Weights of a small GPT-style language model, trained from scratch on English Wikipedia.
Size: 14 layers, width 224, MLP 896 tanh GELU, vocabulary 2048, 8.78M parameters.
Architecture: LayerNorm before each block, no biases in attention or MLP, untied embeddings, normalized queries and keys, attention and MLP in parallel.
Training: a variant of SOAP for these matrices, 353M tokens.
Each number is 128 + 24 x the weight over its row's rms, rounded and kept within 0 to 255. Layers, rows and columns count from 0. Numbers have three digits each. The size before them is the row's rms in percent of the matrix's.

# layer 11 attention output, 224x256, rms 0.171, rows 51-159, columns 128-255
104:159110169087135148154153126123141125131099125117123163143142149128151119089113103093140147119167095151159102132153143107153140120138151108116090168119125128092157118149137096121111114138125104114163167110109103127102088184127129137117114182153097120109142144098109149127145097113147113165116099123132149117141152112094170121107118113124140120123096182139133137117127136159111133159128
094:098129134143121130116112139143173163155105113144154108154130111107169152119183154132139088138159155130101117137142144117126178126129124123116094120095092135136110114118155134147157102179176092129170126170110110109109129143119053129138118147116108130074100115132129099119125136133163113078141137146123109151138070142105097126131144151122167123125117122107101128145118142163141107130123
105:130105114139112154105130129119183106131133130115151092132170102115106128116186138172130136159132147126148148140134121147156092152134100163105121116113108118166128087116149180095147132119102125117169085116158170166146123134116145111138124154120095143142135145151131144117137141150109147129131104116119121107097130100135121134109167169090100145156122163146146105074135127101137145118128
092:145121109120133154126107114146102100155088154136125072113152093131124089135186103110140132096115157120126134110105108173109124107128124105095108100143126128124138106125124125130106105128150130140158157105116121142114152095099148129107096128061111116090135118131125156080148147164122169132170166163123129138138091156115175112154128108150118136138102134133117162156134157112173151100161
090:125129112141096139145130167115162139141115118080137166127148137127147129132146130121136147124186143127141109083123113130109162158161109126135141129161138154153109111107127117108137146133088082108110108120158146143114094127111137089123133144136068120150103140096139118106118113147096102175162102055090128130104125123106079156120117132104150117107111127129090100092107182123076156137120
107:137112132123122089164136115170091087143110070081117170157159121132147148109152176148112069145121134128130089150126144103131110115125094128130120189136126134133142113160119091137127160176117146126127148104113136154079156129148139131121134126118125127129147140167090103092131143140125128133109093158146115116134097081073138108119143150110137115149136140136132088136151124111123170108118
091:149150108113125139154077128136088084132146120158122123168122133133104092142116141055112132116107112118143126167135122158129158144146119094135108126116130121137148138125160108182077124144137123118145116118148099127087130112127125116118162120116128125150103109103148117102128138120159118148104099102167111157106113169102130140143125067100162105116149097133108095103111101107175150080157
097:111148126128134150109089110085138109132124163128127107188126122102121149089102158097102073155125148107160091163112065123110157164138138129200120149154127110159137094128116108107128166124197097126152120158115142107117144151110160145129124102143114152149117128129122118129137112146106125102129132139102101148134118076153120139111102075080113146096144134116167130141149139146104135129115
106:163100119165124154118137152137104118132124128116144147128145106151100125096156119125130116145122174125160139112117107093145169134118123169141116091072151103105127135098124151142115145114144174121132157100162176164136092157136138092100066125148146131129114149135155132116140091122146135126097130147136141083145176159143140124148122127128192130112139113157129091125112136134117122092129
115:100144107116161126146125170084103150118156155129125093109120107125122137131120136080103123149134138077093103131115146109150087109124135083087137113132146175108125122150161124145117157186115106148139109149114109139157109134163149188096096116141161111115143115146096125112123144126134128123128133122100124177122161138134139118125170154153114135138099133142137142108113122121095115147165
104:110169116125163142116159126127150165152095106120117132092137094145150171131100161140114141137132098158149124148146147094122134092099164139108089143147134156102122141129147126154090153157122123104124102146111121156135106128144137135112111153113119120143139123138123159093183120128128112147112135158114140083145107096166122135099104140159171092173101118119171115136152154121120145115145
112:129134112129139139126144148118131149085117154151118141133128132140169184115074123106125115095111147158147159141130096135156153097173134140148120164080109130126109189155128100143121158110105134099132096132140119086159110114128121149143132145148129185107161117112113159157124111096100151124097127138143125120190147135113124121159131140112169140137138130143142108131147136130123096150137
107:091170096111119116134149114140100150125155091158165106138124143098190156168118140130117142137100102113141114144117115106149136143106126134130123161154117117151108103153140149069142122106124102121140217144116147163136137094159096093131108154119169167119104150115138129139139128112111136144102102108134130122129151129169148149138141107133102134105104115102154135156119157119149110145129
095:099122114127154084102118120167119135173103120135102141078134133106094170072136119128115157142129089132126152147164152097111146114124123083106174136150116122095095122092114097133122143148128114148135132084093169141118147120163146134120104167114080165163127108137117149129121128151091100087124101091092120092147171120117135143162120155119144121105107151118134128152165111155147147131095
117:121110124172140131116132121142069102143147146136167148153110164127110123102132149126152103152154176103127124132093154097142146152115106142113145146092122175171126134108133128121078126168110081115133138131139120124124143127150128090117137136097117102135112129152130131105110121108089101170145142122156095115145138091136147113169139154171086151107109119167137136134145117115126140115130
102:146149123153122138116114157138130129119119133093072113139116161172148146107095076105109141107148162107100124171134126132122140107128137138125168121143153168105134132148108113154116169161117116136112072093122141109118128086105090136135170152150085135158145142077127118160142154161116146136135141144142085153129128117154118101168138145120136124158134112151134123106140131149121120093166
099:137113149138121092113116090099115155132099134129124151157112127112137106144142113131153112165125145115103137087117165147174100131156146154121139116100139129121123112124155139143146142108154102127099155116129119137130136089074112099084120160092143134161141161119135090105174095114157122149101115109136133141135157103124134156124149126183161076141130133143144105119156083117096135111162
095:141197086130121157131116131108087176140144102129113128103125108136127133110159132130136168135131161108170158134133132119099110178117164164121116118162123136138166141124137147118133163140118107087135113149101108149168124117138122107135119157116111144137115100163108120158118166136133128134143152145087111154137154158166127112067143166166121139191149131111122154078151135159125117138164
100:130112114092175151102174127111148127138135100124134083122130110121119142095163100124104104129136107110164158132141124107099139121135137145111123108151134134138123142144134137109131101094165149135116124119133124158155129118099176150102153143155115122134134136140163098119136126126126133132135110119163120167152138107088148105091125108122118091180134108147114106153085163136106112094139
094:135118128150151166119079143131125121131092118097118068163136128104121148075119123092140136163130116120154131157156109088123131100164088082134143115151071133131092139138181133129126099130149133103106089149104157143153135140098106111140176138114103110139112103096139107134142146129140086193135103123100140107125150125127119134129130125123168118084121133150082129146148117077109109125170
094:119106094111196188090121129144157090107133148144142117132138112161115139080109155111088139099173165114113107166130136149139122124160099116125161131118127151139137154110154123109126158138115132154120140101112145147084084136108122124157107125124157133127166127123122154118128131142165137116104156117144087176153121138138142162142153126156104119136144100120134109072139160112103124112107
084:124121145160148141124113101129142147126122149127161129100144143134075105078123100134116140095101156112125082126092152101151163088155145121071130099154152130135144140117127155156096174119112176104137125107120112159138128121131142155161110122142111094114148163124095131124114146117132128143126123143109149109086121125121124096123169096144094124140134079103098122092115130122134124121158
096:133192109088099136113088177115120122102164089182120170115118136137061140121128097125128111127152152139142080181076095140151161148140160128158140121130101093138115116111137135130174135108137107139105114122138100120125115125138114125131162086108120117155182128207112125118101140086112136138125137111174118140116111102112077134096132112119145120107110148169097130123145130121137112137126
097:117139126120137096153110123180108164098128206125117102107196110144111139137143123134136105133132156126091143129101147147130094104124152144162142145147118101102112138168120122155102124129152147138134112132135147150162107159096055086149112161136139103122141139179116139120148151141104118122140115093126153135132124137121138153136137099130166131175151107085132095146115111159136096170118
094:138126151160125108121151111148115138135136097182107100166161191177134136119108122153125130095151138125153138110137084153109093116126144141131150080094151161135119121129098130099107122129145122122133111142146157070108170114141148163145156139086123129128084149159147111126132100100151160096148107114127148092102098144088113102124092130144162131160127140083149152132136151124124116124128
113:073129141077168150114136148139123082126183075140161094126108149108151165106132148119114193102129096103126182149102130129174151165159114129121133130074121099166178114141120190203092107122122146125159119136120127126121119128154154113148173083136101150139107129117098118128128163094147121111098125136168174099096155109120160103152139122174153110150135165121125114142135161109131128109143
094:143069133101158139147100125150128145119131124107138119141106129115149130101135105122125134126148157152112129117126082103142073103140157119132107144113125129156143141151143121104132126115149125132121139117096109131118146126160143149094100112195130092108158116129155133129116128137158133153111131145142115153167155172145147122080096137089151116129123112163119165156127143117155123147157
107:116087099101110147109126137134142116114114086163161163135166127111147126196153094125089080153137127160132116123101072148121078123113082141094122143129166093103068143133133121108144144118130129125118166116087166114166095103158109133132143152097143133113150125123115127137066124091154144133116093105079149141123130158150113138137137156143117156167132116161097117144148123107129148123138
105:124134131118124101131164137172164154105133175145112119130129119120128116075127115088144128145143178128129114140099104134114093148108173112148161144160188137070119105101106114113141179173078112137124107122149150114117160134123115161144130086147185136159130112145141134146111107142078124092140140100104157121104122090143102139098077101133118121131122106106116149145117146156111162116130
106:133078130143107127068130069095140126121146126129140142135176145181153112135137127150128130097136105125079144106147105146150127094148140105140153144082139119138122101119152101125174120120134123072162130085123149123131110137127133148115141116123129108159120134101092139114131058134140133154087150140106096160130125095110071146112122103140111151111157139123135110109097134146152107143097
101:141156178129142146108098120081161112110120136118129101165115141147182121141132158138116148138145107119111071106167156119096111116121134117088110126137114163128159159117153118115135159139160126117106139141130133136114094106119184122130130134092153115153133143113162147122126141150109192107140158193147115170141137119143149111107109136171139159076109142078123161116109131115141143130166
114:128133129114168116141125081147140121142138128118121113198133141171133178151099135123130108110097091122123105138094051083123161143106135129109114129125100152105140100141126130127089111114133113108133128122081175130093123127153130153139111126115135161134080112106116132201137115150110104115099135135135149119113105136116117139123136137112158142146093141125110183137091120142132118109153
105:130111121134138101131156110159164101138157087134109107128142106111130150130120170133102107132124100151154107206150102108125113115154151141116111087124096178119144146133143149118106068131135141139117147106170188094118135148086142135086114160148147129097109119116149084157112111151161138110119163100103133154163133120121129165096123144134137114129157128110140160151110164135151141129124
105:132164104142127121087177119168106164123086121102090154102101151136120105110110178172158141117147148149108128101104124135124144123158072110110131136122126162102117103135091132131142146141130149123105088131129128144158124120119139105076128155112129144139135077088118149144150117134172106094167103125117151098164100112138120123165070179119142111112099119130136121112122121116133100083103
098:143141089129130138076095113099090126122147088144142115086110128123103154127165126139114126142103113063118119184140153143152159164160162075130113105110141131153152163133134152169105155150153098075157143192103150122110115155142114121132112131112143101091117138146120118115142157117127087145170147114098104100151164136134104151144165110104139118085138140134144121121137119126137070130124
104:130106132139139164140148134156088087144131089119139123073146106162127144127092104144106146081134146136113151151121156168119158108155138135130138102127104099129139110126125100146083120148093159136129092149136144137123107123157133145132134143142128135101087086089078104140108167145134130113127103126107151126144131099191135132112140145135130128160120156089156136129159176166198120126118
092:142111114127133153099092126128096066139108128147126141108142148154133142098154138142134163078186126096089100144154122125123125153176141141131112108143159142147104132112097123133133126180134182090135134158128103147147125113139174127107132139144127156113148118154098118085129108112122129165130153150154119128113149147152095147103158124127137163167137088166125113102139143129130152120136
106:154098113133136139121124120104155108140131095100123105153112157129109124115165122145113105140131151160135128132145112136174144094140138137143139151082146131089134118111159127102076139143169104093134130136090102155122145122114156110142162090139110139126115138116138146120125075140105143168103126132137178118134129124140116148173132139185096110069126134141093184162130076116148155139134
097:170156137184150157159139111119088183119110131148100157127212136076147143142148130113120135106128118141152108151160160114164122137119157127148132147143127112129121122123123112187118107093123095121098155113124145140121131141116133159099136110166103137129091127103135156138167115167171121116127161159110126130177147151105128149129139100142093154134137157156117109079157158105141141098147
102:109114106115135127107140063121157119152137123118147139137081138142115104107129082117145160143148102100129138082159129146140140145079164086106131121156081163090153110128125122151151121116119162171118124123134117112091115117106143119104142131129119141123144112112144155066151137108126155160138172131165128108122141116083094171158106078127165132131106128106131143116118144128080108132172
107:116168104134126136132117129146139140122160125117146107137144109157149139141148097072127141157121133155131145159128124134164107116070127096152151108141171131099172114113104131136121124128124135094125179120131124107121147106113120166162121109139129108150173123118120113132134124107116138081156156133151104160125137130114151171105115154138119134124132068068093105106171098118102095123137
106:129144162131100137152116167109146089125150148182079177112137126120142143120136166128072130080137137115082111108140123104109130153123138130153120125100115109127140106140128153116137120102101122142122123113169120145118107170138173145181119112117133150144131125144084098183113123137108097134131127127134150105141147079115126127137128132137094190176116113149164090133144125130105087119153
105:134087145097097132124116087139129118100114128127112086112130110129139122106111122142107127135114151120149125159137119143129148157122114127099126065103139093131146128083179158176169105101124135103138164103133099104138137101183089170141153112158173140163151115165130138139142128130113115104103123154148142142131128124103098157135094129105154123127132132086117071134117118132128130083126
096:108096130124125130095145115083138129135096118121181141141164086147125128167105121121099156147128103111112096127145083140112093141147090153127115125103142117100139155129153134128121096132099104116099187085118116173116148112124122132137121151113121106154145081102106145190106140115137144128092148104116126145187112119103096081121099145115139146122119083145100164126129133125130157110144
092:146126125150144127078130161129092114106160125116102152109131131101092111120129101109131085122147153158166139125143135113136142119125125113145130134144121105146107083157079126125119152112115128116086107157113093117159118145155122135126080113178159095131077119091176079089116150093121148118076107135120128132101095128127157110090173144116127160179086118126144101129142145096146149139120
107:139125107092121116145099137110126111119123147131163083164143151151174139123150165127110129107083143154133129138159157130149129104099142088087125101157124158107122128092152209113153115100109164121144144123093108121133141089109120137123154127120134149184102135072136161118128144144107112150103118103103137137120120141123125142151127085148123089153133142100110146104129113158136151118101
082:103132138117150123116114144154161158113139139140132108094118100126144146139142150117114148139127149120133118125135150122134124112170068097136153159112146125159124115134104126123127135125104167121080145133161122144134131092123142105102129113132091137136092177109104064130152142137160135144135130169143155151154118104073128102151121141089134131161144138119111136144113160120149098126132
107:103151127142133126138100188088099134146146111165109157156109156130119133124166161114151150145101094120125155148157122079139177124147149149072103135108131160133135120161122160097120134106084104142151098108100096103129095150157135158129111108108105141137138107133143126142119094081110127099160120090118129148103106131190133108120111128133128150147157129108152146129127122165136135146114
101:084140150162139162115133090101071157109099130124089125089138106101112128125129126102124094137111103152121121157141116107169127116128152200122115119124134109114139129136142108154107101102140147142145109127085156117125133110128062139143139127139113117122111146122126117094119126173147124156110112124121124127131107140083120126140099139160142126117151151148149083105158165155126134103135
095:147130140124131132111142139124134132128102123152136175163139120119130159141104172147153114117104117137136125133132127120119105162126107100161133137092097127154146139137150191100155129155137143124127103093155094157183146163138098091132116109128106120117106131094146121076106133112125109100163112109168148138151145117155132135075148135104152122122106056153129063132166128163085114107114
107:146128121153112136144058130108138144142124121137100128119165113136123154166102189159149122120093143137136087118100173144139102117166076143126107135108120140137153146103187145175145090154176101132137140123102112142136137146140139128106115107144136140134103134134077118138072136115137153120115125114137115140106139131089130115130123135121116123101121131122127163130131112120154105163092
104:151110087114117120169109116088169150131146094107068131132158118136119153146119131094105115128092142162126123145106126093121143116144082172103108091090119136147152147123116188099112192112120139105121161157125122115168155131096088169129161118166113104148117125122128106157117120141087111120146110119142116129143132152090109137113071136130101118142152126127088109115141155130131154131114
097:111139180157136108153148162119167134121149118105143099130125128156069102118123122153099125119135132152120101074145095115129114154096127120119177118103107124133111085111105132093109136101071108149110109114150132136128119142118130115099149151117133151148103115155128117138109151172162158128148148108103149115108157135190114145147144113127109136132108129140127126133130174130102103170151
096:123143137140133145112140136145153150110114128115112162133151150112108125114119083126146077119124096123118131130142140117161147129140120110131158130130125125063136113145171132127165143084139139105127123145163109107131106139163132109132139146126119147150128100125140115134125121134115137147160127108123146101130146186123089123125110167087129171139097182141116160121112116092160125128112
090:135138113132098116126155144169123095114116113129153094101107162087187097152100124141132120156146150101121122132156077102124194124158118087127112125153123153091122113114125138135141146148088105115136142133142116144113128109129077103112106135184129117150106138137122134145091113116167150106127107184109114108107143095144118120143129125148143124106118139165087122143131116129115127121125
087:078131168118134123163072133186101134129120103112092133134132156138143147171092095095128125151137123136132092114134109124093120114139098105147157137085090096112100108117139133073117128168131094081138109110085132104124125062136099148129126140103097134142121139102075102156167117088140098145147124113135133146116133115112139120195144093101120116124160139134177125138114070099144117088131
097:137103076144116177126115143146167103138144114103127129081135116168109154172159114145134087120139125128129107114126160110135176160113090108108144191083121131174143106152121105098113130134125121107125122135148112120165127108098114169114137144140131116138154112121093122076159177149148149118131123110117154136129081126097123116176104065150124156126139113150079124177177129150126147113101
103:144114133107081091110144155152146095138114116130146130098150121164154096156124134123108121134095122138129142129116145085155125136122121110095135115117101127131122100133073130130092139140105145129121140147095097119142158148145131111143104162141157111114116092119131122100144101149129129155141076114110153138096176131150106094143115136096137147129106113126115121167087135110152082179181
095:105120137096129116121102137108154126137123098140139109126161142172165168128132093137141173165102121165152123156127129143112131120156163107071140136151099140111126110127093123126113119129116103140175109156109123156105124155140164170136096130150100145108102121081164144125119159115126137105125102117144115132111131104159136116132117142133117130135147134120149119133095120186174138109146
103:130162144085094091115076145124118085135123119134119114127136152122134134086127160156135123118123116117158108117153122150099122110118098157089119117129141087177147127155094125091103120164152133132165141076098148105090140115146141111077167096162128149099088119147071162133102147160120123144097154139137146120123118088138124124156119150143130161099102143098128144115137169062138131132114
088:114099126145146156118138119119133137133131118101138123146100138104082166105103128105116106135134150134140146105145143142130122114133121110139095059112111138118161096123152110118108106123090117135141090120130131104074076111113095096118129152145107097131136106122086147147144116122159122093125134120146072108099072120070127134092139133119144112123130123132179150104107148157128156113127
106:113147137122099122108160104105108113114164166111136106116110097140127122116089101117165121117139132131156152152154113120115158096144117069120168135141151083155125127124187143161123146131146094096143146130165110067129175160119141137127135116118116121100118133132129123146087123101104131126148140106125111119120157197127130153102136126129099116171125154131122132135118133153161172120098
103:134159117137085104083136133125144092113152156096125147124135129082090129145077157119136167148090139172184120142117139115103120123132099120107149150110113121104139114159146164137130143097137129141131147104097105142132164081164125188156141142114120125156153110133143104116132130150108133094145117105155128161138135127126132103142148123098113146129203122134131126125156097141140114110098
104:114156131108126121111153183143142144130132140125100125138160143114117104143125140119120094140114101120111137115141120139128124146076151124141143153080113150141101115102144087148097102109130120181109125152134146107136143141143155117098160109181160141125098140145145113086132137146142099125130150150134112177074126141109132092100105109127126125136129162145065111132141113128099133169112
095:103106159113142127097103176140094168099131105133115126145114099131102143103106116118138135107111104099111103118119121139120127132119092080148109195112108140121131098091102145097103110112128128110117140099107101112103127151131153160128121156172118149122098086110097134168145187168157139142160133117176120087124098139166106144116174120097122115134144122120124172104130114103108126133103
088:082105088136107134135105103119129113159134124114091137134116103138136140134179137090133157172170156135145117119142128104146128109146122123118105119136142129053098110106075147120108141152115152148177108088182144171113106130118124118140073145153162121137132137109103133181108132121108124163100148102129115179119112111109096118147121130154125114118110132111118165154090139111102113127143
109:108129134108140129150142163130131141107126130152113144142065148107090147154054099095147123175131105140128120085078139103151134107134140124083087112129098109158117114159119121167096141118114090186139121137093168121104064129129154137110138155126101125160106122145152094111143131160102138132149096142101121139130129112150140149141076099116185157137109088102107093165139144139150112091111
094:117131128175093119095165118119152124107117119135108160151129116138146124142135127115141114131180150131079153156146174079108107136121150096103125113145115105136144136127125178151149136126149103160116116185129147159160143148093123149135146129140168155118121152144090099168169103148159152108149170113155119118113149119149074130095145148093150089150143148122148169140127133146155130136109
119:132128147163136156169103096113135103160159096081106104127136144114150117123120135157127151086099121094141123160169142183136119150107110095131147173152104143108167110073121149148118122149141147124100146116150130148093116115098145140113132157166132100163124155094125117097154136124115121116121126124115119122168147111140095142137095113095125168132090121114161097067126123122126143098093
098:154126136117154109167173110114141135096144090093100128139115158126129140107103067157124120122117095158102115106151122150154136120102102126106148137126159137174134143100150127120103136103138122133143071149128093076151167123105143146155136108173113110130075103131108178153123143117125122148108141152117117137093085146133128143142135134113113120124121116097135122145155129150125141130157
096:129119123179085133122142102146138119101134144134145147099139091133094105132160150139127104155135132111109112129133138086088111122120135159057148113166137130111137131162140174139121134111084147116154154134135113147105099147118145121170136130117089114120113126134111138105139119100124093102150136105084154170140103118168154179135121119096126137132128129134123132102081086085074133132118
090:120095121143111110127130111104089102088149078130114136086127125134168138140143131120110135120128117126096140143137123123129139119148107078133095133131154116126147117069115156135132115149127122147144138144148154112175161130150143136154137146095130142147117155111185078079142078114149172145124112125083090125128123147121106081107161125122132139087157134182120189180140130107121130135187
099:156117127097123150128139132138129116081130159116096118124120112111141181106130177105123144112072123155154097175129106112092112136141090147118142117110128125133159129093135121118134122152143154140120137138119107134144139128116111148148131176166112172096089082073129118118133118115163165142098128116127121155154108128151112091144124131184115119129134141140139114146128096147124174147150
104:129154121136134125108123119146149172097121122129090126096114103136173151134068115141133128091098129141144108122158146104137140117083141127132086159123126133109100136156139149132142132115084110101120110124095131110173153104139140143164109153128123137124116154125046118174141128103068122141117125115143129112095126120102131163123090122136125119150135155131137171135118143127155109106150
102:112139125128156109128114124164142123153105129153122117103113156103144122135112099144122148128129141164108106157142146159128121128151091101092170140154146133125123118157160114132115071127114125136103131116143111133118107120154177158072110173119148159161151129141145136131144112119084182144135135169145166142137175175116117088146160116174093091161128123140117136127095112158143154095138
101:142101126110115119102151093136153109116143134118134131114102144161126124150129106110125157138141126151127102155152113165111119103136134138197129126097102115115180166148120116118087131137139168136160103136171126124116154147120171107134094105127111155125111178138149136137136129172116118105122138124154099106132108114090092142131134103152111104110122149089152101123096142127082110132117
088:111124105115107084173124163114098145106162157168114151130107121124145095159084148090112131106123107127105104130149081118109107130090097142080116094135145117145128132154114098146110141109103126135099182132126150102102115138174142097128114148129136095148065140147142097161114127123110119154097108163153087150111113116111148161181142135109099095099108097127118121129102094154075145137146
101:153090119136183163122123123163166111116100184116149097135109151141137138103153116088099117104139138120128177123121144137139108162160134120094098108128125184098163099099109116090113117120100115115139107127086148120135133089092144105141096142100112089156133082119113118112135093106121118135116121140158112164109150112139118105159180115137163203118098141131102165141169098080099143143147
095:145123147111149108171138100145093120121096154113162146117090138137128134134120108107113095135169115112109116129116144140120105138106101105121117146150130094128119130150141108085105124167124109116129119136116123094090104136132103078147096115086161113143163164122132110130104151120131107087137175211120115167149121149142107146196124102114147122132098150121166116136141111163138111126132
098:171133160135113153103173110134133109125141134125117131113101142130138148122150142130107128135112113124147142103124134104135170114099114124150108113109138122108159128105120121141126120137128154112152100164125120130120123130106133101132173169128113094121116121148152093154153111108185094096145169099125130150116166167111118108155150113123122109123132155148119136111131148147128130148133
107:139126170167165114105140132151147140134176150107121120139113155203136127108124102109126118115096168146122113127162181112132154122107157120058172137144146121095163125116151113150114117150149142136134106122112151158103081148127083133132158131135129142107125128093089168128143114099140142130131133113152109113103176104124161124128164143134132123127111132096123130116115104125119144103101
097:131146145078152101171144138158114119098140159129122125127121125141138098118102148155126118103159133133112088128146166158140140127089130127099130127120152123139109121083155129122107166154098077134140161139148181125142124127117102117123163153135111145165129120153136084134148131103149095083156111109136116111101140113135133122139095143114140122124115134154108183148167148129120115154115
097:147122136133151153082120146125105169103170150140125100122087137110095102193143139129141121115101137143090126104141148122085137139100105132108099150130129185120161128107182115132112106101109125093101175141104101128118129128140109160132108097115203149123111143097133123096139137131117138111117115143147117182132164135155119171073168113121160110112154124137132135117073116168132074084144
099:126138130122129083111118146156152125103120122147139153168109184117129188148137147144125154100132124136123102069146137148165115150102135120145133149147100138191116138090093151127122103151137105135130130109149151119135106110134154148092144120118148114123134141122111127106140134121089172113178104118110106120134144106124128102126103102099125146125107147148147093146119130133149143107109
102:147158109132144107113116104093125084141151039143139148108134110166151137141109100170140128157158118120113135140160124128121137153128142119127133108164163112131183136119165129126128148164103135147128131110126137131085149127118145153118135177109115117122187148140077109113121143113135162180129097139118103118122140121097126133111138114136118124128144134140094184126111144113113156098118
098:124173099145125137119169112129151123129121129158127160142135144151116143104127151128131111116121121114151148138097104089126150140137126131144089131118151125132122114136104129148130146142177144129114082122081129131100117118138112126125144128121114094131128166078170170119121137099136050161099147125132136160120150097091158148176142137154116093099105153130122114179144132110109151113131
095:136146188090151118137105147179095126127105087147108120144138131131099099156123147154126116130123140143142081155087151134144169123119162173057109118111117142146137117117143135124122088108145137086162098139098124105134146127166124150100122116135155147125128123179155124124120158134091186074113127119138139139127137157094103108108075115146137159125118147068112177131147175088131077088150
095:114127126159151111134156147148162103167097113082110104144115120128146118113130135074137072083107110137162135143080123134095131093138131134138139164127111149139177129147141120113131109127163113121132121095128149144119107113040146117150174177134128137157140121149152117126134199134141121134154150116097137162126120159101117143119118106153109135114134148085127104132137152105119143166151
106:089154100123154120112096143112115144127121124110148143145102136134118126114126122151144076113130115113099139190091150130155136117112148113150143099125130144125104108133129105100120116156122120104110109100117140176100145135160136173107139106097153107109126077129140138114072104139150161109138136130130178128098136092127166144164110122099123122171157129129104151142128087151143116120097
097:167116091098102178122176111132135131157108159111096144119155115100152120136107133136107142115104109136113159143137118102131111146131113083086117080125135151085150174113093069142174131145099183066139164138134141113140105115138173147159126139125140105129114157149112164116113142156113127128125116139131166089103178117135133132146148122129090083142134126160118130111130141120146121146101
108:097151154131099141123124153157079144152163095162137120156114113168149154114110073089141100125067130095127111160100121093114111115083138129166093090128139126102124086116109095121120154125123094141137120098104128135102081143130129109133142104116168113151138114122142138162162115145148132118114121136113153123161135149166145140156129147145124126104139128124141137129150117078098148111153
096:116113118117061104135092108147142127099097153070138100095175152121108111112117147189129130176083121145128108112118104165098117144133124131135167126133118147134121095139157078150179119091133166126111124158142134096132109146113128140135153172147131117087117143093119181149106135121079161153103126136095150134112086123152126102144135136115124102105152094149103113130103120109135134120094
096:104111151157156131127146184106105109095136111113126197115124110129107117153121110128173149141136144098102153150158155143112125131140105128138117101108121101104112088113175139093124135103175130133109106101140120111143097171119137127091097141144148140118101134140102083139152155109144143155139192107140164094147140103176116128079146143100102150139134146133138146100100152077121110117176
099:138133136110163147140110174156128130131125058141133119110124133143103138112127117125148092149107098078127127133172100153114114125135139148131100130139162135178145113135124129145130081107145125128179140138142130136134082135129088187147162140141129176151145140114102112122155119083128170133185170089108159135151155136108120146086121149119090159164106111108136166105135133113145124098081
103:111124117136163127105139119122169101119173134110147105110177108109194122155103129143146158129126150173119133144133135166137151111155121133126149088153092113169118133123166120149134107125108134148122133111136150174090148094115145083096138134116136149111159142141138114115126129227161172116167150139119117123103165121128061137177122106127117108159145131141140107067102120120138132113119
094:105100107110104096089123125084083114102154084088166138133141158131130089124149124138111113119131115127140129164104145145066125191171145090162121132103109134123146139144181144115145150140128164150117108140118166151094135098120149172101156098145134144125132111144109111110084159119117133140159158115106146116160142119134119115112135123110096160152132101118156081153180116125070121127118
107:179125125142149121135081131099131118146149160130150134127126163120141120135091178132130153123165102179117133106127166128113138101110133121145166108103087142132159096120128138103153131138128112111116152124145140120170134142155121113129096122151105094088140128181148143122101112172146116153115117132083123114127136127142094110108089159118125146149128093127160122129082134121157131136168
096:179124139117095145171118137135124142117093151109110123160152099099124115144088116127128159093131090162150085108126139125106101147165083137070156113141151088139098148149078130139072134146120113141153123166126128123099137108125101166149126126132113097089162086164078126152145108136145146133169098146097091134132125104154148138146148135117120140115125110097119118110138163090169133134120
108:143127151086144163099116098103124092117124139139137079146106108092143145091119099141128096147130136105118130146106163110139100125130162173149119095145148122111145163113102153135128137137126140123135124139120133137138121131126140145095140103110134118143155148118131117081126068112111119108097142154088157112105126116137108131098098151120116122121128120130119152131134162096142144090150
101:098104167135116155136171166123136171140169131152098125141095107123130103149106146151139100093136176154145141120157129144103112113116110119125102113115072106116115088167126145109155096153117087119141126131136171124110101108139132131082094088175073103097155125108149117132172126125142145122114126129115124117119079121114155142156128144133136098101081151129182125143148095099147104157142
087:113130130118149153137121139117124162107111117120129132160133091152101138126098072107121152125112215114099121099119135156100141154117127114134130125163133134096084113141176176126110124138115109117139154126134112127151148124105130116115102066132083119107127148123126133115124162164159144096092140122098124119107118165121164150094113124079159140167157109183142071112127142124116101084084
100:112122112113081157095136118134097098164121067094135162120132114143127126144120128149159163116126124128128153124115151131134145153114132104104083138165107126135136121111121147162139135113156117090121173183104145086128141095143096130122164112138095104165087080147157131135147111150123093127107127154167095131117154129156119156132155097144124112115088103124151146122111078138146138104146
096:134165118144150142155153106134126115163059087122130138117130125107121147129106102081132081128118104138136114147146089158140141156143111129126111113139186101160180110108140147140053138148165095145117141111113096134144137103128100148139113118126101118104154114128109153135128093122118145134142132176181153147123114178123129108136101131182067102134146130125155103138111102138130144176161
107:105155102124114128116093088143116132166145140116101126096129127132133139141177120114102118132165110149130113116153078097138104145140146121124108084129109111122134140121168154128159109131159122127156115188130108105146134179109123116133109122145158131138131118143130133122140154083122121131127145129158113164140142127084129161145109184113112109156118147105153119105111121115060106132131
103:080119108102125103148150171102161100124095137119147108123135131116075154118155152130156120149098160157107106149141112116110148150138169156115095159145138115121147174176095161111135082145104124192140117138113153094096141146135126118124127097149108129088144165093145128144115147114133106125127124124132143103124146136107106110119115111171134153115132145107163122126164182127141129114134
101:132134120191102132137122094163126151143151146151101119122093110142083110092116148117167099095156152113128159140123145124119110176164110143113111141156116138164101127126180149124127146143134102130141125129114145107111141136144099144099123141141132142145075183108154138117081100115175097149137131125091085148134138123159121170114129130139129114071139147132131143094151142124132096119148
101:140127166163156120143167122103128133164129145124096094127121092114119141122102122114148141109156089130143137142138131115145127132091131160125097126113113150126101150128125133182180164156121111125156089098090152148113129138126153146137105119120148151109119100103119128132119098129122135121133096154150101143122155119115112144098173150158132150160134151124148098110148080082096110135148
102:123081124079109130123127115149123179119147100080115118116126136120141125142095142117125140139131097135144096154086125115133091140140099120124130178107140156150139160164146124131130063144108130138086104164113110101111159130114146139165129121122125141140129118128146156148114162162139118092140111109154108143102126134155119137148130137089139106096110120112112129120108128148097127129123
099:105077114092147112137133157127137121105130105147111107120162106147120116124122157105142150139091122107125134117092101140143124132105121105118128108142135116156113144103173113103176134143165139123074123118103134122108094145111162118119122167119150119108133093115123143138115155095134104132111126137093099138147113140152159151129117170134105143124132117124069124101126154128114139130102